config.toml
head_dim = 64
vocab_size = 3091
norm = "rmsnorm"
positions = "rope"
rope_theta = 10000.0
rope_fraction = 1.0
bias = "none"
init = "normal"
init_std_o = 0.0
optimizer = "adamw"
learning_rate = 0.00435
beta2 = 0.98
schedule = "cos"
Each number is 128 + 24 x the weight over its row's rms, rounded and kept within 0 to 255. Layers, rows and columns count from 0. Numbers have three digits each. The size before them is the row's rms in percent of the matrix's.

# up: layer 6 MLP up, 256x128, rms 0.142, rows 94-110, columns 0-127
# down: layer 6 MLP down (transposed), 256x128, rms 0.139, rows 94-109, columns 0-127
# gate: layer 6 MLP gate, 256x128, rms 0.147, rows 95-110, columns 0-127
up94 105:141111114130119118117127167117124133185098110082171114115167091120099128121144095103116119108142166116090125153117093126144112110148103149124099124115115137119119131167068129115151126108138107154131140085133143140133134151100111124088149151073146124148098118157145146142140118097096099110190122162106120108154122136101083099110091170102153106091122102091127139100148163143097122137140
down94 107:161112127162102117128121140108151107147061147067141122116162136136092128142100120104143152113110130099123128168138088146147105103142140138106107139103124104105119116156142152152146121166112128125099122095132131169165130145122153174099133117100132159139151099094156135101151116099119121111187151146135099100099104130106158130131127144134136135131070051116127133097143146168114135130096
gate95 092:123130121105119152119119128147131136159121109093147097164205118162085115117142082149126155080138114113156156112118107085113101138130138129107109105143150125104085122137105129110121149110110160133174133131128125139117107128135146141147102094151138066151109121149112107164172156145157157168151125177153137113138121107139119111150147110079123110105080123112120091101108108119101101158100
up95 100:146094111121124130155144091117142110073132144146144173138082113117155171103092153156126147185109134143088093132137079149129129135111135164124105130110105120135135132118160146109115109109139104106115097097150093124108133119144096106111139136133143173139120078136132106079157127131109076139127154072120106146146134147125130142146092152152081130140180146136132137140141151109183104128152
down95 090:135125109148099088140165124129143160103095128143111164135106120075156109107124149113142112159131114116107080170132166144146115163147056098166136148153101133126129111106124134113172151133140072126117135135153105139107158114164125154117142133149122159110166161123143134105103098105117112144126111116149126173149132099096132178093122137139151124139170155117146096177155112126148137099155
gate96 104:144132102103162115165085102144126112151147111135136149154135123133106136120129099119105188131124123133134118192065123123104136140122143107158146134090132137141106101171123133116097101124159097138139064133143139137160131125151153132107100150109093147133127066127119157150111142058143131172164120108163113175170129135095083114115133131137131134130150146109141118141128094121134152152114
up96 103:091130152069113138103118186114121132130121117130152111147116103144145188100139103140168152133166131102139118128120129128079169113125107112154107109128141159141127115164131126119116140148189151111164156095172156124117118137121158132131112160116139133102141100114113153129110087114100099150099112138170131171112093106125089146126132111121160140095113123123117123122110055129127135185136
down96 099:108137099113129148153099134076163141106142122148126142166082146139092113138109084128092141149158140137105146149109106129099140133142140107175145158157110147117093110184138146100181116125166135109099147072112143136125162145146109159136137157120155131146114119079099110154102112132130130151152171102101086119167147156110086107115125111146176156135096144130108118133136127138126113148104
gate97 111:130105173159144137144135094152118072128130091173139122149123146169088120097116084134140125122131116162114107108163136153115163147115132115115130129100154103118124136175094105079123078118155118151135115132116085142116126080136132159129144143092064139128139116128118133150111129134152124159102132155129143123086155172121134110100144125139080123147120126206139104112126134155160126152127
up97 109:119135109111103163104101140118123196109116163111123181074104125098131119149154175144129107154102144155131138179124162098143105110161141115156106123118130172116139119112150162163143137101127100089137134144138135117161134118167092154142153078098124120153152159138111142091118113124110123148123115123166089110141139113145115169145098138125094136134148160088178150109117124144123102114139
down97 108:133128140141100133133107121156105148118115103146090128107088123088131089130126186137196148140131092153157093156124139098143070128137110161109095114167097130121121148118145152137084125120124131116110120168143172113157106113152103096099169112150153102132173153141096137110113147180128119136126152126156100105113105120108135136131069099122108117157122144115137156171105106142124127121109
gate98 103:119132186104130161166112135123155134136126080166127120148133106134085118143138151107100146133154119143117090127145138104130077141084095167154096168158135100106125107143120098086114086113093162075101100107125144129127096103106133164138154136129105088086118102164146136162128080161119119150139116092110144138108111157130128124125090099132100162130145125154152124138145109159133114141120
up98 105:086126145151104155155104139126169136130146096154138104153128170141123092154089118122139123112178125093113141160161176101131088136149128128160131121179153133167136159107076115158105125116129158161113117125131123146139149132136163133102142116148144122110122120164137111145146104191148102114146093080136136146117104085156137140123108100105133165125146160171170151133131110119101152160135
down98 104:153128127088142119167142153118166116115141108149160114165118137158122140148101160122124095123163122117142132125194130103145099166106165158155132160156125130084137110142153120105107124133149129111119102156084151111131101128114115123108150118107089072127144092151135132129199093156113109145164107089104117149120110120111145151135111129089118184112136126147139147153144118149105110181106
gate99 098:168104133099097168094122135100153148141141131104111099110129149166144124111110137121194112044160087136122133111129116107070123152160106112118131183174136111158113122154128098150135119102102143171111086152119138134107121131139148157112131050136110127155156121162125134118099111137120143144135142134159131133103115126105130129143141142114131126121144146093124130126152118097157099112165
up99 097:164123161116114145138125156090149119173104145114141094104111146160140118152133129137144143082156121122157121129183134117073140141102165110115091149143120088140089135128116113137146102092127152111091097103136137165151120128184158154089157085133102151094155100158136136139108154146142142127145148147155076117124136118076133154122093137102124160133141113103124119135168130111131169125158
down99 099:130097152125112124181143141061143096153134124148118133140101147165165130074124115158134160088151147109140097110154092122112152119104153105010136124136122127144087146132124092122156167084154161136129124112147098132150157128142125142115123117130144120121155113174153124138138146148141130163150132128137135093113126113102107114132155151114120178102144117131119122151127127131115123109142
gate100 093:087111112113156156121121132124162158105153141136123092123130117096136137148118144180150100098087124164158146142121144099113131144113140126100081195117147106124100116094089097102164114152153131140100120134151132108156167118145168161107122130120107114082118108153179125126089140092175107099124136107089088135127121106102099123153129147145109178104114149141124143096139115139099133114138
up100 093:093132113093113185155101142148170138159098193116149081118086135124105116144142125161146131111131144125119168093132103135114124153138154099113111160131177153137102101144098098117129120150127082139120140115140118083111155152132118180096117117101151146156150095088142114102135123144145129120142136124098116162084138127145119152187144108133170154126118178107137145130104126139115118110115
down100 097:159129090127148113141133136105157123131154147161148110112137154111125155124127133172142116103118122155146200136116101101116142168160167137075123153151126091147103136144109111131142117154174090161135106134165115136146119145122114152133134135127133099085110063153146149133154120149162103143086141137096129141121130143153122117130122179122155156146093119105091131085107150177095162153131
gate101 111:128126118091153144081123149118141169095153125130123092127130123108113150104129160126160106118163153131129155098119114116123185153110135112110087108126127120154143140115132159157159138100178156163069122153112092106145132072133165139140121137137095139153113137119136122156114162139128111124152137116097158176106127138172150146108186102081090122121097168128127107134107146154097104141141
up101 105:130122150119132111131093161074102111124141101119082142105068112121131116168110154097138117121116099102140134090132100146165151108147125077175123135155122138116113113153110092098144134156150132146146099095119103150104111109129129096151127137100091130129146152136138092188134119116164134156124069112152123134140088139135107097144149115139134135127151120112070100142127107116192143147106
down101 109:126120124131125102144067116072135119097123111092109131112122085126161082125113165125116116099126124126131146100140153114139124112135095107174152107166131117139119130097157096101116114123137141093134126130101096105123152132092104137181082153130097103125154121150127122141158115149160107064163085114115122149128146143100124149143141114165096155164188110114103087137108147115154147129110
gate102 110:131120141132124112141157132130151111116089097116106107206157172107122161143145086137122170088168142080120124150125149095129137150124083122108099114127117116139104163150103119139118128116093151158120102129134126093161118125107162101089145163147101102129085130131148117157124119132132136125113174137140100102103130130132144147096099113159139098065098166126112109111152167131155107137092
up102 107:116121141132120108183109099110137156143122127115120126116156156111082123137100116102109126104108148126102128172181136148122178159130114160162158152098118132111126153118167100166146163115172126172140122106139096137140159120142140115093106170154149165107116113148073142100123151152131134181112130141101149158178086101132118151145156081117145137106154102108150137129140118130093137130138
down102 112:150142121132138152095095119140149124126098110169073178188133120096137137131144092117128086149148115099091111140103124128126137161136129163162135121146119136088124142118166092131152138137107102132110113150143141132165128130095131122054080114119110150127132096123141153136142106108134118164087125127162112115155094136111116117137141102128114161112135160123165107165142085115073113126079
gate103 087:096102131122094111111183126122131165180152130160126094140124134134095096073125108130100094087099120126129142123173163196138138143097113121117136098157155133113161109107162113130115147110122136119101153146108125112162166103140122127100121118147136139142126143140106106117087078163141118108094140140108113137105191132119137107099147100110116151127165114150121125116142139128060127151110
up103 088:090107114082141131142143139132138109133107151158112117147097143133128151162188199109145136139100092102150113131127123139136136123089123123154116144113118096125103158094093110121133159131131126076170094141132100148128100057114155124119125091143138173146160117144118153111096136145156137170121067138144117175109122124134145125135108116107090127161127091127123114114124167119147142118099
down103 086:114134098130168139140206151123093156141113160129145117065105137145163120126133137134145097146152126123119114146155134189112148117121114094149169168123106158129092134108143121126081140123130130116123140114104125153111116102082107100105140109153094201141118160154117155128164095149103142141106104143136119123100147101116148131092138131124125101147132105098112133107124150132114184151161
gate104 092:138123079101148115115108138135120129136128120136126100088144106167109133114148124114121176121139167132083118094104104172115113119142173093135167123195192181134121092126111173117122154172115113117151146123146096124155142142137147090124140133123149127116159122157125102066118126111132104126126139098112124167151140106169098120164122160129145134107150094171116127137146115145130138157147
up104 091:134140119142111144127170069100156096126152170120130096150086115121139105119120144136104147098132100121124122142144152137177121118174089121126121128131136102093093149133147118147070094155124152155146132096142111133124109168084160118084156133157112149132181147095136153170106128138126103104099142141102107116131117103112106125102118132110156124161072165119154161086121103120133158146124
down104 094:123156115093156140091118086093134092167132153124147166126156133112138128136147131118116149096200140115100092127120166129143119129189075136132109140148132115108119127121136120137141151153131140154139133158138153124160126108106122118114110107158129062081112133112156090150111071158127129135152129130122081092105091142101140122118118120118088122142129156115177134091166133151105114145104
gate105 100:100124129097140132139155129143122127106108125108128070130131118163096120105090150118076151155121082137110131137141154121113094139145127106140074160131100112132154149101114170152183130105149125119140136141146138106115113145162168154100177100116090126123141103155156163144088133131111103158129094114174156116086122137142134133169096150122089166148106120149116099116128167106109129119083
up105 103:138124097150107153133083116117109169136159144144103114101135119088124106113103133087131110147136095095080103106129137148137136117096097160142093158119128140104157064138115176120136106124124158120153117128150154131147113104139138142103135131130165162098081122142159105123112098126136128128118114142136138125114201138086121149168136124134129165114185165153154103120169127167086136128149
down105 104:101109111132157161150125069165124126101139166142128113082159114154109110130121132129050131132124064123114120105136145112157116170126124081173112158148132143115170095134110131115122114059160131112146133115130162159138114121181130163107160110085105149163129107155125152119115121118126147168120107114155151138106145141127133142144096113123113135125163152151136101120118130118090132130153
gate106 086:117126148113142123125121113067138106124141085093130120144152141139096127076100131152140131176124097106109086119149158130082145095148140128113106153141105097122113172115156146104138075121129175119120113113113138057103141093100178105129125110119124106096158127142107086162128163139088119132120137159128092133143110121167089132122136123099123140144157124135134129103101100147168119152150
up106 086:127144107112134132161087168135126111124113090136141106124140146163076107090119147110156122153108122130096087155104144149094118111133136155101123166155065106134105123130167144107101077108151141116114162168123119096124160081100169121155110146094119151137166146114107105128084153122103157137128152181145137105135093135142092086132115119102119114100139115154131155156140108150146134143127
down106 082:115152131140149160154183116080092086114109107087133141152161125122142147118194105130128136149122131122090110167155124140102152110172161133166100116111153154139073107124149135139121120132152157166171124080171107125157171113129125133105125102115173125154149153107130097107162115119118079105118151134145117130138132156119096144123121155135143101102094156123144134115139143129113156098109
gate107 101:141075121151125102129119142151132151130107166139118109137108142095154122135116095113141110123117167089144155150138151089128148145160088128158135120091119134139123103124163134131129162111124116091106168102156087135137185123128119121154157132130106152110132176092123127134110109161120092136131146112109080116102139096168040146128125109088111151128095137160152121156083111145108135130106
up107 107:110117144100084114104088124092153121111107095092095150103200119116123151131082140120151135118126109177096113141148141178132137107119126144134134149109104153147141153134092112136158137122134130155141106109124176118148120131121154173103146124123175101139124129155170174146145146124136136120164132178119175159159158140126119109117066110183148124124125106119096126103145135134129143119125
down107 104:154131110165121123118044091163115108087147123163152144138146096112102087102164136139118081151126121087121094163124133108129113124131142166156136139118119143141130094118139136146149136101137124129125123089124120121108129124145142133138149165111155092114166110083159148125096167139126123159091102165103116163143109086112159140152152136111134099092088155163124109154139098109113166127143
gate108 092:209146145106101108126108127122105132111139127145111138144138130140131108158167174092119156139150147129097098119164133127144111119148129160145073131097126079119120122108104145151138117107127147115150124115147078119155115130115153150138100102144118129127138109176108092097126099151148121116118125188138155116061166103093105121137135126134156138137156157156118085171149100127115145170142
up108 097:046085108151121143099171100139099118154125148124130114138145109125133159146107148153117104118111101102142173098140101109082162158142121145120176126141119155128140154173153106123105149111155145143105115131127164094102141115123139116120159138134168108146096148096149166154148118152137128175134108120094114146126149164194191157123129125137118130129127102118141136092096145125124124123115
down108 092:132127150133128103143068135147106149138141145104163105107118132113087128140141100154146085158111092116157196100120156163122134142140099117187152127146169142124114099135107144116082151155146142138099101109175157165131161137110136130126153152135102112101141177134133121143090119102142124134133179150119119133144125113147130169133164134162106133123187150144129140135110127144093166158121
gate109 099:126110148125127116133120157123133135134112107107094145145110133132133155180126088155190117114121147127126114105140154095184156113112146097133149135126123153151158157089095087102124147106105129131121169129163120142139131114131120114115113162147126103105142157125117132141099123082161104128102089119175148121137086095116131054128138167126086130137095143132101171090118143091111105163095
up109 097:112166150114118161106125162138149091116097121127144136089159115113144083149151124101092130115181131153108059109163112121101118110095076126122119155148118113143106107128119157123128132136125134134115095093101111128127134115134144120151098086121151135128076116105138141100121098177120141118082145123147106105090097131166157109131064128133108116126111067116130088136111141151136149117151
down109 104:138156138131141136114073118076088098117123180151139138149152090100135142180107137101136129144101120117134180164141116111124123116088113171161088127109121141082132113123130144109141117126125132146142091140118158186134140124126144134109117080144149136160112102126162115162104113135112139132188137167160141127094139127101144136146147123127147153085139097146127134176145098138081139134102
gate110 101:106131107120127155124090133109117148092140168083123149097135097092131119148157112131125129146094115142105129140089106119129085077074109126137125077135093135138159121136115119126166101099140073116110069136164155137104098128144176137092094147122146126116147162134121115138139109144151163136164068122125140088144134076137109114111115092088139125120131129109114145136110136138115135106166
up110 106:108104140134154166149109131121132081112107120113104095120113119149094123140137106092146142128145104115149125121135115134133075149151111155137149138104120105143096169151155098166152117146126171113110114120153092127144085131192095151100134122160122134114101141125148079131117130178124111138148134149123129130112163148135123103206182132126148126081144156103152116098083132129092149157121